Weights of a small transformer language model: learned positions, a variant of Muon for these matrices.
Each number is 128 + 24 x the weight over its row's rms, rounded and kept within 0 to 255. Layers, rows and columns count from 0. Numbers have three digits each. The size before them is the row's rms in percent of the matrix's.

# up: layer 6 MLP up, 768x384, rms 0.0506, rows 12-31, columns 256-319
# down: layer 6 MLP down (transposed), 768x384, rms 0.0506, rows 12-31, columns 256-319
up12 100:104123127117133157126122116127125140107130148141104158122114119137171152128122133103160160155113111150117135125110136095112125144143121132098110133186153098100124078142124138114152111140149079
down12 095:148153138176099152119098117159087141152129112097161144148114122100115103123126128114114160117081147119116144185178094145110180097140120105124120101137127138128127145120139085104166091087074159
up13 090:132143109134148089109123144126145064112155109113183093098139132107090125146131130113108159138157136091152112094107075117140076082148106115146154203127159110129187156131151074143153175151107101
down13 093:126136134134121123117129118151114121128139132066146149136091134136132144097117194122136186103121093093127161151132142093065101102105121146103137101131133093152092099135166134157096127147129116
up14 089:104130092151091123154109110064145146128175132153108101136146064141108130152148176108160146145084081127132143128137160141121111137145133105152088146138144107140140137099101157122146122128135104
down14 087:069176185101111132150127120127121154133090160186130148129138159109105135135160120139138074091137155122139129103144137119124130140134107130113132156083132130148079160106149131090086113147129115
up15 096:095139114145143113143097148080160153120118142154159133119144162110144134116108123088106100097124132166138087123091119106171115091113126105144135117156143148081132162119102135085151124117177116
down15 099:133168096116137109112128121153073159145104144147073091093116123117095139118138148171163148173117138126083106148125118135131128141189145117124144114109125103119107118127143073128126141125097164
up16 106:148115092139106162062161124129139150142110158074096184155155108171164110139154105107115156151099124128149138104148128136172097140156138142114091106096155158102106137107121133170141149144094103
down16 102:080105159132125130125108170132150144158139092110155102155103126147174128119130096128144198159146113173142120115158144133131129089195163106093130116129096147133113132100167129110134134146162151
up17 102:126106143161112171084139140123100099138177151119132087151162145123108152129103142148148138135152089150093132151096141114107122137113121144126149139105068117133162138169057131169203135116124156
down17 106:101119123121120126138127164106138147122133141098122086147167107118133162119154167098137103117134128156147140149158185147121141114138159151100141153127148157126114157107174115116081114125111156
up18 099:138135148140113126065138129110150123101129146114150124147152135119160125140140156129118122161092132109119143122116108068138155117120151129133081148076111146185185141126173113109147137114150148
down18 096:105093108105116182100145118137130085125159100115144145079149124115109126118147130111140138085137136125157134157126127143139116170137135097123086162122117118093128131141104087161123120135102113
up19 096:169144115111188101134132097105122146165109096175117132104097126161146138103149116135131162131150103152135147095119138151102148104156134125122098110151141131135135144104134151085135108149090126
down19 103:091141095135100112109116151085147120174156112198134138135131097124122149103106136139147148176114103122129070076133128092172115131082086159118124108081167143131131172142127118106107173073112104
up20 096:111106109164066132149129138115148168125158120123129165175117146120070147129098125099130142101111140103170147155115150107110162126121125126145122154091139098159133094149188127122116117129147097
down20 090:140140149124127147083167122190110135137113166111117108082086140142114093130137116121152132128112153128115118085137108159112135096159135139118118151134110153137138141162119107122123163138080124
up21 104:159095140170141148127115136108097155155104075129166101132110116115146109114124088128178141087117117111119105108076116151110116131153148136139089174126111108082132111124136162128150165063113099
down21 100:190164070098105108140142154147128100124156117127146117122151152100139133088140161141126147116122134096150108101150140093108138171115139156166119092140118133158091155106154154126183148120123101
up22 098:134070189131112178100185145116119120115126115140136116151115092136093137118153112110146149120107143124146129114130136103133142124157112124075124102092122125173109129107117084092111127147123126
down22 100:107114110148103137131109084151151129101127120167117159161078114130161137118137163135114087124151140141143133155151167110130123103135125108129123101142146125129117128114106127126127155133103117
up23 099:132112129090115106142155150106139132115192158138111090164138122115125117163131158122091128142106137120131140130094123118122147122160166140140147107082092143159078084162074155110124156167165127
down23 101:107082143122180099121114139111130143091116151139122126111146126137124180097122126139138090132123125169113136102129157123106117141154144081098126122108148091078197134069118084124109123137176116
up24 098:101140104104163119081109076132122111137130124160141153106092106109115125161141123095148152167123149155122143145125107116171127189088150068094119144083094134112148108107141120149146095114111089
down24 094:092151101106099144106125168125108138161123159124139167123123119136118127136109120130122092177139129063111164116125132144147112114117140130102141109116150126148106095086117137105148150137114140
up25 085:120108110132078083099099090099183196157138142182108138105111174107095168126103159120138145117122135147163104109139130140184112127160100167123082150127140104126125151159141148160165113146111110
down25 098:125118139140115125144146107073125132088144060218078176142120154137111140154125115157107163127112145061124167149134151124165107132125128097136122118111119142141127141154115179101142147087176090
up26 098:150174111123157121093101149099126121114161137092165156083126103117123177138111129109111131111144096155149119151109132131138151113147113109096134132105113162146132117111135137116090116098132126
down26 095:122136130189153123139125132134121117122096117111097084114126104104119130142114110136098096130138139096124136118165090119094151148129148119167111150145112131068149135193136109113090099156119132
up27 107:166167156075153108154099127107093120151112156116098145108180176130142132133115120134141148120101129091137123110133142063157134092078095150152116123131126119145137153099141116139114129153159126
down27 091:151086125124138126097129103130171138101099167150140054114134183154159148155137164165120132114123107112130155106140131132151140195132147131144110129142143133127145105085124144127084133098139129
up28 097:164166134140121104153129107136158158147177157120118138088116102173104134115086160111113155154122124125117131119097123133132144149104094107143130146091112135139145087159121119139124137093167152
down28 091:171101108123118147173134104091130121104113147064121096116150130152123154111130142115108121095159114098117156212138136168113130111143105114109095137146130150133104149138121138157149115161157163
up29 099:127151116148126122111158107147162125130120115132098135149128129100087154156109129105124182132163167109116146117141090120112154102137145145145085112118112152153149112150134119085103163115120157
down29 101:120108123130125159103151079130104039112127134134118100163132124105127140124102108104160144112101135148169122162173183142102127133080137097119145120123131138125149138123158166114075111129117147
up30 095:125139144137140149125115161118133131110135150124109121115104076199100143174162145096105158163138173125114112164119142099142157118084118137121139139094087151109136110108103134126059166124097181
down30 097:118133064139115121113158113157153140141095135215146093098097138132139095139141137183131090106138114147083114146112114169141113135146105149090157106071128162110083144131125159097147098108131106
up31 099:119110127151116127149127094095154100174130118135129084172148130142123152120103159129154126157143152134138097157106084140141154116166104134140113145143121114136105134118161112101117178088130057
down31 093:135102148129113135099117129113125146108074150092147137123109133142146122122101123146101150089091126085112130136112106080101143094156127121135159104086143128165146080129090121138139148131141127